Part of a small language model's weights.
Size: 12 layers, width 160, vocabulary 8192, 8.77M parameters.
Training: 243M tokens, 3707 steps.
Each number is 50 + 10 x the weight over its row's rms, rounded and kept within 0 to 99. Layers, rows and columns count from 0. The size before them is the row's rms in percent of the matrix's.

# layer 7 MLP down, 160x1280, rms 0.248, rows 0-159, columns 1040-1079
098:55 67 54 62 39 55 46 50 54 63 52 62 51 75 57 33 47 57 57 46 62 44 57 49 49 43 57 46 46 60 54 41 47 55 41 62 57 62 63 48
109:44 50 45 46 39 48 57 44 41 55 55 28 25 56 46 59 48 48 42 48 60 40 42 40 49 63 51 63 60 43 38 49 44 54 42 45 38 64 56 24
102:52 64 59 55 61 60 51 45 52 32 43 43 73 42 51 64 45 52 53 51 52 48 54 31 57 59 51 39 57 58 39 50 42 46 47 49 51 40 54 59
095:53 57 45 48 56 70 50 53 40 54 50 27 54 47 40 54 27 52 53 52 29 47 44 56 79 59 52 51 45 51 56 69 47 48 44 50 34 43 38 57
103:51 41 53 32 44 51 57 32 38 45 62 67 42 45 55 50 67 48 42 48 49 30 45 37 63 45 45 48 69 55 61 47 60 50 46 43 43 46 46 48
099:55 60 49 59 36 60 56 40 44 51 67 50 32 41 46 53 57 48 53 52 54 58 24 51 38 59 64 53 39 37 48 41 39 54 55 49 57 58 46 40
100:47 35 50 46 38 47 50 43 64 40 49 68 38 54 41 40 53 52 36 34 59 55 39 39 54 48 49 67 40 45 49 54 64 44 66 58 45 59 45 59
099:20 39 62 53 43 52 37 51 75 46 43 57 69 46 44 65 43 50 67 51 49 45 40 40 53 34 39 53 45 62 78 58 51 51 53 48 51 52 41 38
093:54 44 42 48 53 56 53 36 59 51 61 63 47 60 40 47 47 53 52 55 47 39 40 36 49 78 51 45 61 54 35 57 50 46 45 58 49 49 47 58
098:69 37 48 42 60 60 53 45 46 42 60 58 66 57 44 46 62 66 38 59 33 61 52 39 45 37 34 54 38 41 79 50 42 54 59 59 65 55 68 56
101:48 52 47 38 57 52 46 68 43 62 60 54 64 35 27 51 53 37 56 48 62 55 42 61 44 52 35 74 49 41 48 50 52 45 30 33 35 46 38 79
103:42 41 40 73 42 49 45 46 48 57 60 55 62 62 36 72 62 41 34 44 44 40 60 52 53 29 49 46 57 57 46 54 52 48 52 38 53 48 35 46
096:63 25 50 28 49 61 47 48 55 48 49 39 60 44 60 51 43 60 42 38 23 42 28 39 61 44 45 50 53 54 49 41 41 47 56 50 46 33 49 72
101:48 45 46 51 43 38 71 55 47 42 65 64 40 61 63 44 34 43 42 48 63 34 53 42 45 51 56 38 50 63 48 62 58 51 60 49 56 46 32 24
095:41 71 53 53 63 24 37 51 45 41 41 64 46 48 57 46 38 62 70 48 50 40 18 39 50 51 53 66 55 47 48 63 67 61 34 48 43 61 47 54
099:47 39 47 56 44 47 39 52 56 42 63 33 62 49 56 51 28 53 57 54 53 36 39 46 26 60 49 38 52 51 33 54 35 53 41 43 40 62 43 67
105:41 36 57 48 41 48 47 58 64 65 47 51 51 36 48 41 72 46 71 52 53 65 45 43 53 54 54 46 32 27 45 55 45 59 53 68 31 62 44 39
098:29 50 54 47 44 40 60 48 75 60 48 41 48 52 49 71 43 46 50 42 42 57 62 45 55 51 43 44 61 60 65 53 45 62 36 53 29 51 58 56
099:55 44 51 73 58 48 47 68 40 51 48 58 44 50 59 26 54 38 40 45 43 42 40 44 62 27 59 37 56 65 55 38 57 38 41 42 53 48 50 54
097:60 43 32 60 52 46 44 60 67 60 46 44 46 46 50 54 52 37 56 49 62 37 57 43 50 38 47 50 49 53 65 56 40 53 55 42 33 49 52 64
101:42 47 38 52 40 72 37 45 45 49 54 50 56 52 72 44 72 61 57 30 55 49 60 42 62 52 63 43 60 47 43 53 53 64 48 71 55 55 67 63
100:61 46 45 45 60 42 48 49 41 52 45 64 38 52 33 62 52 40 55 53 42 60 52 46 62 45 38 43 44 47 38 33 44 47 59 39 42 48 34 55
101:52 52 45 54 60 42 42 54 60 61 31 43 58 42 52 52 53 30 70 60 61 58 54 31 37 41 85 53 55 54 45 43 57 57 62 47 41 49 64 70
098:51 61 57 57 48 50 51 58 56 47 53 46 71 47 53 57 55 46 52 36 48 40 31 55 64 46 65 52 57 52 52 53 43 49 44 56 65 54 55 40
099:54 54 41 57 57 46 56 42 53 55 53 50 41 64 58 39 46 51 53 56 37 60 68 63 61 50 38 52 64 46 49 44 55 47 47 44 56 45 36 46
104:43 61 41 32 35 50 63 62 57 61 43 56 63 43 76 51 61 44 45 52 63 43 56 60 53 51 31 49 55 54 31 45 40 47 50 57 52 42 49 54
097:45 51 56 63 55 54 60 43 43 43 60 44 45 47 52 57 43 34 49 54 55 46 59 67 45 42 80 48 47 47 43 41 61 56 52 55 55 58 65 72
098:51 41 53 47 49 56 53 49 60 39 50 54 68 60 51 52 48 60 38 44 45 51 48 42 45 45 44 55 46 58 35 46 55 50 50 54 43 30 65 52
101:62 39 55 57 36 55 69 54 22 45 84 56 55 50 46 57 65 49 48 54 52 38 49 43 23 54 50 64 43 44 46 40 53 58 62 45 48 49 41 57
099:36 46 44 57 42 53 46 38 55 46 63 64 48 53 40 45 49 58 43 51 47 59 64 67 49 52 47 46 37 47 54 62 37 39 47 57 48 33 52 44
096:40 74 49 44 42 46 47 55 45 51 62 49 54 45 56 53 49 65 51 61 54 45 69 29 46 54 63 41 59 56 55 52 49 54 52 64 51 41 39 66
102:52 54 60 50 39 47 54 46 52 53 57 57 69 37 58 62 53 54 40 42 43 54 52 55 54 49 45 58 42 43 48 66 53 60 43 58 75 58 42 73
092:52 41 48 45 42 49 52 44 56 52 60 51 53 43 56 47 34 54 49 50 60 47 45 55 51 38 28 32 30 41 45 42 49 48 58 57 55 32 63 37
095:56 52 50 64 50 31 72 35 37 52 55 38 39 60 42 59 43 35 44 80 40 51 59 30 44 70 41 48 44 45 48 40 61 53 55 40 58 48 56 48
099:57 46 43 52 43 46 54 53 60 60 35 55 43 49 54 40 62 55 44 68 44 46 47 46 36 62 41 42 47 61 32 46 49 34 52 54 49 68 42 60
099:57 44 42 53 66 45 52 40 50 37 62 36 40 39 62 78 49 48 47 49 55 48 60 52 56 53 60 46 51 46 56 50 51 33 53 66 55 50 36 57
100:65 53 38 31 62 37 48 57 53 45 64 50 55 53 53 53 50 40 54 42 56 54 54 63 51 72 47 51 54 53 40 56 45 44 49 24 63 41 51 50
096:41 58 63 52 58 49 56 68 46 45 49 36 36 35 29 67 49 66 49 54 25 71 34 58 42 40 54 62 54 44 51 36 51 46 51 44 37 58 42 36
093:45 42 62 53 49 53 48 52 50 46 51 55 37 43 19 47 56 45 60 50 49 66 69 54 44 46 42 38 44 51 35 51 54 50 44 54 55 36 42 52
103:36 49 53 54 64 38 35 56 51 38 47 55 53 44 50 48 48 39 74 48 45 50 24 49 45 51 49 33 58 54 62 45 54 45 56 46 43 46 39 36
098:62 52 66 43 58 55 35 40 28 53 52 58 39 35 37 50 60 55 55 61 75 67 66 51 54 59 54 43 39 60 66 53 69 56 57 63 43 41 33 32
100:65 41 48 42 53 49 52 76 62 58 46 47 44 38 49 68 57 54 63 54 52 51 64 52 43 36 59 46 53 46 38 48 47 61 67 47 46 66 41 54
125:56 42 44 47 44 54 42 55 37 41 52 57 44 32 35 55 32 41 31 47 54 66 61 38 53 52 71 39 65 57 54 41 28 40 46 50 39 44 61 36
100:49 67 58 41 36 57 70 55 66 42 33 25 39 41 23 58 48 40 38 45 36 47 55 56 61 64 56 37 59 45 46 41 54 57 63 53 65 48 61 61
104:68 53 61 58 43 71 48 57 46 52 69 57 30 47 53 40 59 60 67 63 67 44 48 71 38 50 63 39 55 37 35 58 39 42 48 43 51 59 47 51
099:52 44 51 49 65 60 58 43 43 52 47 62 67 26 37 39 42 70 50 52 40 59 57 55 43 54 43 29 44 47 44 47 35 42 32 56 53 38 65 56
101:63 51 56 41 64 67 57 59 51 39 47 67 65 61 47 51 30 52 47 44 58 46 86 59 46 43 44 51 46 48 43 41 31 39 47 62 54 64 56 55
104:46 78 41 46 42 42 45 39 70 50 35 57 46 45 28 75 60 35 57 45 40 39 41 44 47 46 49 24 50 51 58 50 53 39 52 51 44 46 46 40
095:35 42 53 55 34 55 48 72 44 48 50 46 67 66 51 52 39 58 60 50 46 41 43 52 52 52 52 62 58 35 55 77 43 52 64 39 32 63 47 45
099:37 53 62 47 45 38 42 56 59 61 47 45 49 45 46 64 46 47 54 61 56 44 59 52 45 54 28 43 53 52 46 46 40 51 35 75 37 53 56 71
103:66 56 48 44 58 59 65 63 57 26 54 55 45 55 40 72 61 57 49 56 61 60 57 47 46 52 36 43 55 63 48 43 62 42 61 55 45 54 60 33
101:49 56 54 60 52 48 37 59 73 46 48 50 52 44 50 56 52 68 41 56 50 50 47 19 57 48 38 39 58 57 38 59 46 52 64 63 54 39 49 40
100:49 58 39 68 54 61 49 21 41 58 36 34 52 55 55 34 47 57 43 32 53 59 44 46 33 49 55 63 46 49 43 63 62 43 70 49 44 48 53 59
100:68 37 44 53 32 48 47 45 58 41 48 47 52 58 53 37 45 40 47 37 34 54 80 37 48 65 45 38 49 39 36 55 23 53 63 45 67 46 45 40
100:48 49 58 62 41 42 40 58 47 45 34 68 53 57 63 56 54 52 55 62 59 50 33 42 47 57 43 64 42 60 59 45 54 39 63 31 40 49 46 45
097:51 50 58 54 55 55 51 51 65 53 54 56 46 51 53 47 69 49 47 60 64 43 57 42 62 32 46 41 49 61 42 67 52 46 45 51 61 61 44 40
104:80 38 58 54 49 50 29 49 35 47 54 51 38 62 37 50 40 49 60 41 40 41 55 55 47 47 69 48 60 53 35 62 50 64 66 34 39 40 47 48
097:49 51 40 64 57 54 53 51 32 48 38 43 50 38 68 60 48 47 62 42 50 54 54 44 36 43 48 36 57 35 50 33 42 70 42 64 44 45 40 59
099:48 54 55 43 37 45 54 60 57 42 51 32 66 62 39 45 30 52 58 40 31 41 48 48 55 47 58 45 43 27 60 45 59 49 59 46 39 46 64 51
102:53 47 38 54 33 41 47 58 57 46 52 53 54 50 40 62 47 43 65 43 46 46 55 54 54 50 51 53 38 45 52 63 60 53 57 48 43 50 45 49
101:44 73 34 44 32 57 54 82 49 60 54 46 49 53 69 41 41 51 45 66 54 45 58 44 60 60 51 39 53 49 51 55 41 65 48 53 59 51 72 60
098:65 60 46 63 29 50 36 39 54 43 60 29 59 53 62 42 71 34 47 55 62 53 61 46 39 46 67 36 50 32 31 59 64 50 49 44 48 38 49 44
097:45 55 49 50 43 63 54 39 61 49 69 36 38 33 60 56 63 41 35 38 63 23 56 53 65 62 48 67 54 49 48 56 56 45 50 63 50 52 47 55
102:35 46 46 69 60 66 65 44 61 58 49 53 52 44 44 58 36 63 49 61 51 47 53 39 40 55 57 64 60 53 50 44 47 54 62 56 34 37 71 42
100:45 42 64 39 53 32 64 52 49 45 39 55 56 46 49 60 49 42 45 56 33 59 25 34 68 49 63 61 42 42 49 62 61 58 42 42 65 53 41 57
102:61 52 53 43 47 46 57 58 49 64 67 50 43 60 39 37 61 50 43 47 54 52 52 55 45 50 40 42 37 51 48 56 45 40 45 48 55 42 39 59
107:52 42 48 64 55 62 57 55 46 56 45 67 65 44 59 50 41 49 57 48 50 38 78 50 62 68 39 61 55 62 48 71 50 59 56 38 46 65 41 44
101:59 46 49 48 53 46 57 46 44 48 56 49 60 54 50 37 58 65 40 51 68 32 49 29 53 57 34 48 35 70 62 43 46 58 35 51 50 42 31 56
100:57 49 60 43 63 53 39 61 40 60 55 43 65 53 33 57 32 55 62 24 33 58 67 34 55 52 55 42 45 44 40 54 39 50 66 56 53 37 62 52
101:46 44 36 43 49 62 49 60 42 47 34 50 41 67 45 45 54 63 43 55 63 47 46 60 50 39 38 48 66 21 58 59 51 54 53 51 48 43 58 31
096:62 33 50 62 64 44 41 42 54 67 65 54 37 58 42 60 53 43 66 49 44 46 41 42 43 45 64 49 63 37 59 38 41 49 50 73 60 59 54 49
098:38 59 35 47 52 49 62 38 50 28 57 59 47 43 46 41 56 52 60 57 64 41 34 49 34 40 51 44 44 41 56 46 35 54 42 36 49 50 58 71
099:52 48 34 45 40 46 43 51 61 46 61 66 57 39 51 40 53 55 38 54 61 62 68 39 51 53 68 56 51 49 51 44 57 45 44 52 50 67 36 40
104:43 51 51 48 38 51 57 60 44 46 57 48 57 52 37 65 50 61 53 71 50 47 50 45 43 45 68 67 47 57 70 61 51 40 53 37 31 53 55 64
102:68 57 42 53 62 46 41 62 59 50 52 46 51 35 53 60 38 60 53 36 53 53 37 69 56 48 52 33 39 49 67 53 41 51 45 54 56 53 32 34
105:41 38 56 49 48 55 50 49 67 34 49 56 54 49 46 72 54 47 66 56 47 21 38 49 58 51 30 65 48 50 56 52 46 45 48 26 30 63 47 58
109:46 57 58 46 43 34 48 49 45 51 49 43 65 37 63 81 60 53 59 68 40 71 49 34 40 53 47 49 44 43 38 41 52 50 58 53 49 51 42 49
100:49 52 33 48 47 56 63 44 54 44 45 48 45 42 56 40 56 47 61 57 53 55 40 46 28 49 45 34 43 28 60 55 69 25 39 44 45 58 47 52
099:43 57 47 33 43 55 52 47 32 46 65 44 54 48 62 44 52 45 53 56 53 39 49 55 45 42 48 59 49 52 36 42 33 43 39 27 56 43 48 30
101:43 50 66 46 47 69 36 59 36 44 53 67 59 37 24 61 53 55 50 65 40 65 33 54 54 56 49 56 49 49 24 57 49 46 62 37 31 28 56 47
096:48 57 40 44 36 77 39 58 42 43 39 48 46 48 53 54 60 57 53 52 49 66 51 35 62 33 50 48 40 57 53 62 46 55 51 43 44 52 54 47
100:36 54 39 59 42 58 45 62 51 55 36 28 43 25 42 46 52 44 47 43 45 69 35 51 38 57 43 49 31 43 51 63 44 44 33 47 46 59 55 49
100:51 60 50 46 51 48 73 34 45 63 50 53 55 31 41 53 36 59 58 49 58 46 71 55 65 52 62 68 51 62 69 38 41 50 49 62 55 46 68 53
096:60 46 54 59 60 51 38 44 53 37 58 61 55 52 66 44 36 49 43 57 57 46 54 49 48 40 32 32 50 58 55 47 46 45 43 45 57 58 45 38
098:50 52 56 33 52 39 54 69 37 53 63 71 53 60 72 34 40 44 55 46 44 65 44 45 41 48 47 54 47 57 61 58 57 44 51 60 54 46 56 46
097:42 45 62 66 48 50 33 35 46 56 50 53 38 38 53 57 61 48 60 56 45 37 55 59 47 57 30 53 32 53 53 64 51 50 33 36 38 41 42 78
099:33 59 53 59 40 57 54 44 67 60 67 53 47 48 66 42 62 45 56 42 44 49 57 58 57 62 64 59 67 57 35 37 53 51 37 51 74 59 42 57
099:51 38 56 46 53 47 54 52 55 50 60 59 61 51 43 47 46 50 51 59 70 48 57 46 56 61 39 45 60 51 63 43 62 78 37 58 48 51 44 53
100:63 49 57 25 45 58 43 62 49 41 48 39 55 39 65 58 59 37 37 42 44 52 47 52 67 58 53 57 59 62 44 30 52 52 45 43 51 34 74 44
099:45 39 47 58 37 55 53 42 40 36 49 45 48 50 60 42 50 35 58 47 57 46 50 41 39 59 59 66 50 42 55 51 61 44 58 55 26 35 47 35
101:49 48 50 61 52 48 47 48 49 47 59 51 50 63 50 40 44 55 60 52 46 37 39 43 51 47 53 37 48 57 32 53 41 71 45 61 47 57 56 59
101:46 41 48 58 55 55 47 62 47 42 56 46 52 53 59 52 61 43 52 36 42 55 31 51 47 60 70 52 46 33 45 51 48 44 63 62 50 52 47 38
100:56 49 59 52 43 59 65 55 48 44 44 55 54 50 36 53 39 65 42 34 56 44 50 50 73 72 56 45 54 59 54 37 51 47 45 49 50 32 59 59
098:55 29 66 57 64 36 61 37 50 62 39 45 49 54 50 58 44 41 54 35 48 50 54 60 54 25 37 45 63 49 61 54 47 44 69 68 40 63 47 47
106:50 64 48 38 41 62 49 58 47 45 39 57 50 45 43 57 40 50 49 44 66 49 48 51 58 36 37 27 39 66 43 33 45 46 38 57 55 46 54 38
100:62 40 26 48 71 56 56 51 37 37 52 40 50 49 60 56 62 43 46 51 53 66 53 52 55 63 51 59 59 49 49 54 32 58 53 46 48 45 46 52
097:38 56 46 39 25 50 47 54 55 41 46 35 77 53 48 68 41 59 40 55 47 52 52 54 66 63 44 44 46 39 54 45 42 50 56 50 62 52 53 53
102:38 51 42 44 42 38 46 46 62 47 57 53 50 58 40 60 64 72 49 40 52 45 56 52 53 45 39 54 62 43 47 54 50 59 36 57 54 59 44 52
097:38 72 40 41 70 45 44 57 48 62 49 57 61 54 61 53 48 41 40 54 40 35 70 41 50 43 52 50 47 47 63 63 57 46 55 48 62 60 58 47
099:47 48 59 57 65 46 55 50 58 59 62 63 68 66 62 53 54 46 37 60 61 43 54 45 55 44 48 44 57 54 29 56 69 56 50 32 40 50 49 49
102:64 55 55 54 46 46 47 47 60 61 43 56 69 62 43 52 54 48 54 49 52 49 61 48 62 50 31 52 69 66 42 55 47 43 44 48 57 54 57 41
099:63 58 66 45 49 66 49 63 42 60 52 49 39 55 44 48 69 50 39 40 47 23 49 50 41 68 40 56 54 38 39 56 48 55 46 48 46 62 52 60
101:56 61 44 42 54 40 51 46 63 43 46 57 53 46 47 50 34 46 55 53 39 48 46 51 33 40 65 48 44 43 65 45 66 44 61 47 49 36 35 44
100:53 57 20 54 52 33 64 49 50 37 41 65 49 40 42 57 49 49 46 59 56 18 46 43 67 51 54 39 62 61 48 61 42 50 66 44 59 56 35 46
103:36 55 53 63 49 57 70 53 44 42 38 67 51 59 56 49 50 53 55 45 49 51 49 33 41 37 56 56 58 46 46 52 58 54 57 44 40 52 48 47
097:41 52 37 56 48 54 44 51 61 62 49 36 50 36 46 48 61 31 54 64 43 56 50 57 52 44 55 57 58 72 55 54 49 45 47 41 35 64 52 48
100:38 44 53 61 39 35 41 47 56 51 50 53 38 54 47 58 45 57 42 59 43 57 57 32 74 51 49 60 50 50 54 45 35 37 40 70 46 54 58 45
100:79 54 51 37 37 66 70 49 36 38 64 55 50 30 71 59 55 50 52 44 47 51 47 37 58 58 62 49 57 56 46 51 50 36 45 52 60 50 47 65
097:44 58 54 58 38 53 59 72 49 29 55 40 50 56 72 40 51 44 36 45 49 55 53 55 39 53 37 35 56 48 52 50 49 44 52 46 74 62 47 53
097:39 50 39 63 63 40 50 27 34 39 54 55 59 42 81 62 65 50 44 58 43 54 53 42 64 38 55 45 39 52 49 59 55 37 56 43 63 29 36 54
098:49 65 34 64 57 55 36 39 44 46 63 54 56 55 37 51 43 45 61 53 51 33 66 58 58 60 35 41 47 63 32 63 38 48 43 54 66 59 49 46
103:70 42 47 38 48 32 40 58 53 48 33 43 41 72 60 41 52 47 41 70 33 45 44 26 71 34 50 54 46 50 35 47 51 50 51 68 51 36 47 58
099:24 47 69 45 48 51 45 32 63 66 64 38 49 38 52 53 59 64 41 45 43 62 44 48 67 57 74 44 57 60 34 69 56 53 50 28 44 55 49 50
103:38 49 35 54 43 53 49 52 41 46 39 36 33 66 61 46 46 37 57 47 47 42 49 57 56 50 44 49 72 60 54 26 48 50 56 51 40 59 60 57
101:51 58 51 51 41 68 47 55 39 45 50 56 41 57 74 54 53 36 62 53 70 61 41 27 58 71 49 43 33 43 36 37 33 47 55 54 57 60 60 50
110:50 65 60 26 51 43 33 48 39 38 51 58 49 34 51 65 44 33 57 52 54 60 58 59 56 50 31 52 54 43 49 56 46 37 60 41 44 38 43 55
097:37 42 56 59 51 47 52 64 47 43 46 40 55 55 51 65 44 28 47 61 62 49 49 49 40 63 47 55 60 66 72 53 45 51 39 46 67 60 40 39
097:44 49 59 67 64 45 47 63 36 60 49 74 69 45 40 47 25 38 50 57 49 55 33 46 46 56 58 53 50 48 28 62 65 54 65 54 55 58 55 33
096:42 39 46 42 45 59 38 40 65 36 46 54 50 43 57 61 60 40 56 59 49 61 41 45 45 57 45 65 57 60 59 49 56 41 45 56 53 52 53 48
100:57 30 50 58 35 38 34 42 49 61 58 56 45 51 41 64 54 43 44 55 44 86 47 47 45 58 36 50 48 70 25 63 69 54 51 44 51 65 51 57
110:40 26 39 53 57 47 61 49 43 38 36 48 32 46 32 54 47 38 32 50 65 56 61 64 48 46 70 69 49 36 70 41 36 32 53 56 51 44 45 62
099:45 60 53 56 33 65 66 43 54 45 56 43 56 52 49 67 53 53 48 29 54 47 33 49 59 53 49 58 41 48 44 55 59 68 58 45 46 61 53 42
099:48 58 46 55 53 40 51 47 41 47 59 55 48 39 45 46 55 51 30 40 41 45 33 58 59 43 55 34 39 49 47 52 43 58 52 68 49 52 71 43
098:40 60 50 62 63 43 57 58 53 48 32 44 49 38 51 49 41 39 78 24 47 46 55 54 46 45 36 42 51 40 47 53 50 37 52 40 49 66 51 51
102:44 58 48 47 42 41 55 38 54 60 61 56 43 65 73 47 48 61 43 40 54 53 52 28 47 68 43 58 56 59 56 57 59 51 54 31 39 40 52 46
097:45 69 54 49 68 41 57 49 40 58 50 45 23 51 76 50 47 37 52 49 60 63 52 52 58 36 59 57 56 56 56 46 52 50 55 62 46 59 52 59
100:35 49 46 48 53 30 48 23 66 57 61 49 58 36 47 28 40 45 39 62 36 51 63 45 57 44 78 63 55 56 46 40 45 57 55 49 50 31 29 38
099:64 63 28 69 50 66 42 55 58 51 60 50 48 37 58 50 53 48 42 61 40 59 61 57 49 41 58 72 46 58 54 59 45 50 53 31 60 38 53 69
097:54 38 49 44 62 59 55 47 57 53 67 35 50 53 57 47 50 43 47 57 46 38 43 42 60 50 57 40 47 52 38 61 56 57 44 64 56 50 42 51
099:42 40 45 50 54 36 53 38 43 42 57 60 33 42 40 47 54 45 51 57 52 53 82 55 52 66 53 41 42 54 46 59 46 68 59 45 45 69 67 50
101:60 49 50 45 53 46 56 46 60 49 48 50 62 49 36 74 65 64 58 55 44 58 52 67 51 47 58 54 53 36 64 56 71 47 73 48 60 31 61 50
106:41 60 51 64 51 32 52 73 48 54 52 48 45 41 69 46 67 64 43 56 39 64 50 64 47 56 45 33 38 48 52 62 44 64 58 44 59 38 55 51
099:55 45 50 35 50 55 40 50 47 36 46 69 33 46 34 65 37 48 64 46 47 63 38 27 51 51 49 70 58 48 50 49 55 43 55 41 46 65 50 58
100:45 45 59 60 57 23 50 59 43 49 38 49 58 57 58 65 38 45 61 45 46 32 53 67 46 39 58 29 57 49 57 58 41 40 48 49 46 64 72 53
098:46 58 50 69 59 45 27 47 46 42 24 53 43 45 41 51 55 41 49 69 42 68 39 46 44 56 57 35 54 37 55 69 37 39 62 75 69 49 40 42
095:52 46 35 76 44 56 50 58 49 51 45 45 54 40 61 30 74 62 48 38 22 32 66 54 56 45 38 36 59 49 40 34 61 50 53 44 69 38 42 60
096:50 51 58 51 48 49 62 60 43 61 36 44 48 61 52 65 54 66 46 43 54 56 44 37 37 41 46 49 47 62 57 57 50 54 48 61 46 35 69 64
102:70 56 49 40 55 31 42 47 53 39 41 45 39 44 49 50 41 43 55 58 55 59 57 45 53 35 67 52 51 56 54 54 50 42 41 56 61 51 56 48
100:59 43 54 60 54 56 49 48 42 57 56 41 47 38 67 46 79 55 56 67 46 52 64 64 51 61 43 67 51 49 39 35 51 52 62 57 56 42 55 44
103:48 43 44 66 45 56 78 55 45 55 62 51 53 52 53 54 36 60 60 60 54 25 42 35 39 44 58 52 53 47 61 39 51 56 32 49 39 73 51 59
099:46 35 56 55 62 56 42 43 58 55 49 64 54 50 58 57 57 50 61 45 54 41 41 27 63 42 53 56 51 58 61 69 49 38 58 59 46 46 31 39
099:32 53 55 48 51 49 56 40 51 47 41 52 52 48 33 41 59 51 56 60 54 62 45 69 33 55 38 56 44 45 44 47 47 62 30 43 64 64 57 46
095:41 61 42 35 41 54 51 48 58 46 67 52 59 47 53 33 48 35 52 38 64 62 69 46 68 51 52 37 53 51 59 47 56 70 41 57 41 43 65 56
101:25 50 55 41 47 37 46 51 51 66 41 39 55 52 52 44 48 65 41 45 48 65 32 58 49 51 33 59 54 53 51 47 48 48 61 36 41 61 44 30
098:55 37 37 62 49 49 58 47 58 32 39 47 35 53 34 48 60 58 56 34 36 59 35 56 42 35 61 47 40 39 47 44 50 48 39 42 63 41 55 55
099:47 48 54 37 50 48 56 49 51 45 39 62 50 48 57 56 46 36 51 60 37 73 39 38 60 49 42 49 44 37 39 57 46 58 41 42 53 56 46 38
099:56 61 65 53 40 46 51 41 55 40 45 56 40 46 56 50 58 46 39 43 55 52 58 44 50 39 57 52 66 53 47 59 46 76 63 31 54 47 72 48
095:40 39 42 40 65 55 59 48 55 43 33 33 69 40 61 58 43 37 61 48 67 33 27 41 39 42 53 52 53 48 42 63 66 50 36 48 62 48 31 62
097:55 61 38 61 52 66 38 55 52 33 36 43 41 50 58 41 44 52 64 45 56 53 45 61 66 59 43 82 58 60 46 35 53 51 70 70 28 57 57 45
099:57 58 53 60 57 31 48 45 50 54 65 47 71 57 50 52 52 42 59 53 30 59 51 72 58 58 47 56 43 41 49 60 39 38 46 51 47 49 47 43
103:47 45 35 57 33 42 55 45 55 51 49 54 45 42 50 50 59 48 42 51 55 48 39 41 58 62 32 58 40 47 35 59 38 61 44 59 35 50 48 34
096:35 37 56 41 41 54 40 28 57 36 57 35 45 44 49 51 44 42 37 63 46 52 42 60 60 45 55 63 49 58 59 44 64 51 49 38 47 50 46 43
099:59 43 55 45 46 46 62 74 67 72 77 60 45 44 48 53 55 60 44 43 58 45 58 47 61 53 53 57 58 48 52 51 50 52 32 48 64 58 53 59
104:31 50 53 47 62 55 67 72 63 54 43 35 49 45 52 36 46 53 56 54 58 47 67 45 45 65 50 48 27 40 43 49 48 58 65 68 45 60 51 35
100:49 65 42 35 51 42 52 61 59 41 48 61 43 58 48 36 45 53 46 68 48 50 47 45 39 48 59 59 58 47 51 69 43 50 40 49 49 46 62 75
101:55 70 52 47 35 39 52 55 69 54 33 58 55 42 43 61 66 56 38 53 59 55 55 50 48 56 47 47 49 66 42 43 53 53 40 59 71 53 47 43
100:55 61 45 44 62 64 47 47 41 37 32 33 51 43 55 70 49 56 40 48 43 57 40 57 38 36 48 47 49 38 52 62 55 45 51 54 49 50 56 45
099:34 41 62 55 30 49 54 58 17 68 51 60 44 62 52 42 35 62 62 55 38 45 37 49 59 46 43 44 59 39 58 66 54 50 50 64 46 49 58 52
104:44 36 64 60 43 57 61 26 27 50 58 55 48 41 57 53 72 37 64 52 45 39 57 54 57 42 38 54 51 36 30 49 51 52 60 39 55 59 53 52
102:60 30 32 37 62 50 49 61 59 68 67 44 46 63 22 58 50 55 52 62 59 42 57 45 52 56 60 55 55 36 49 40 69 43 38 54 65 38 46 29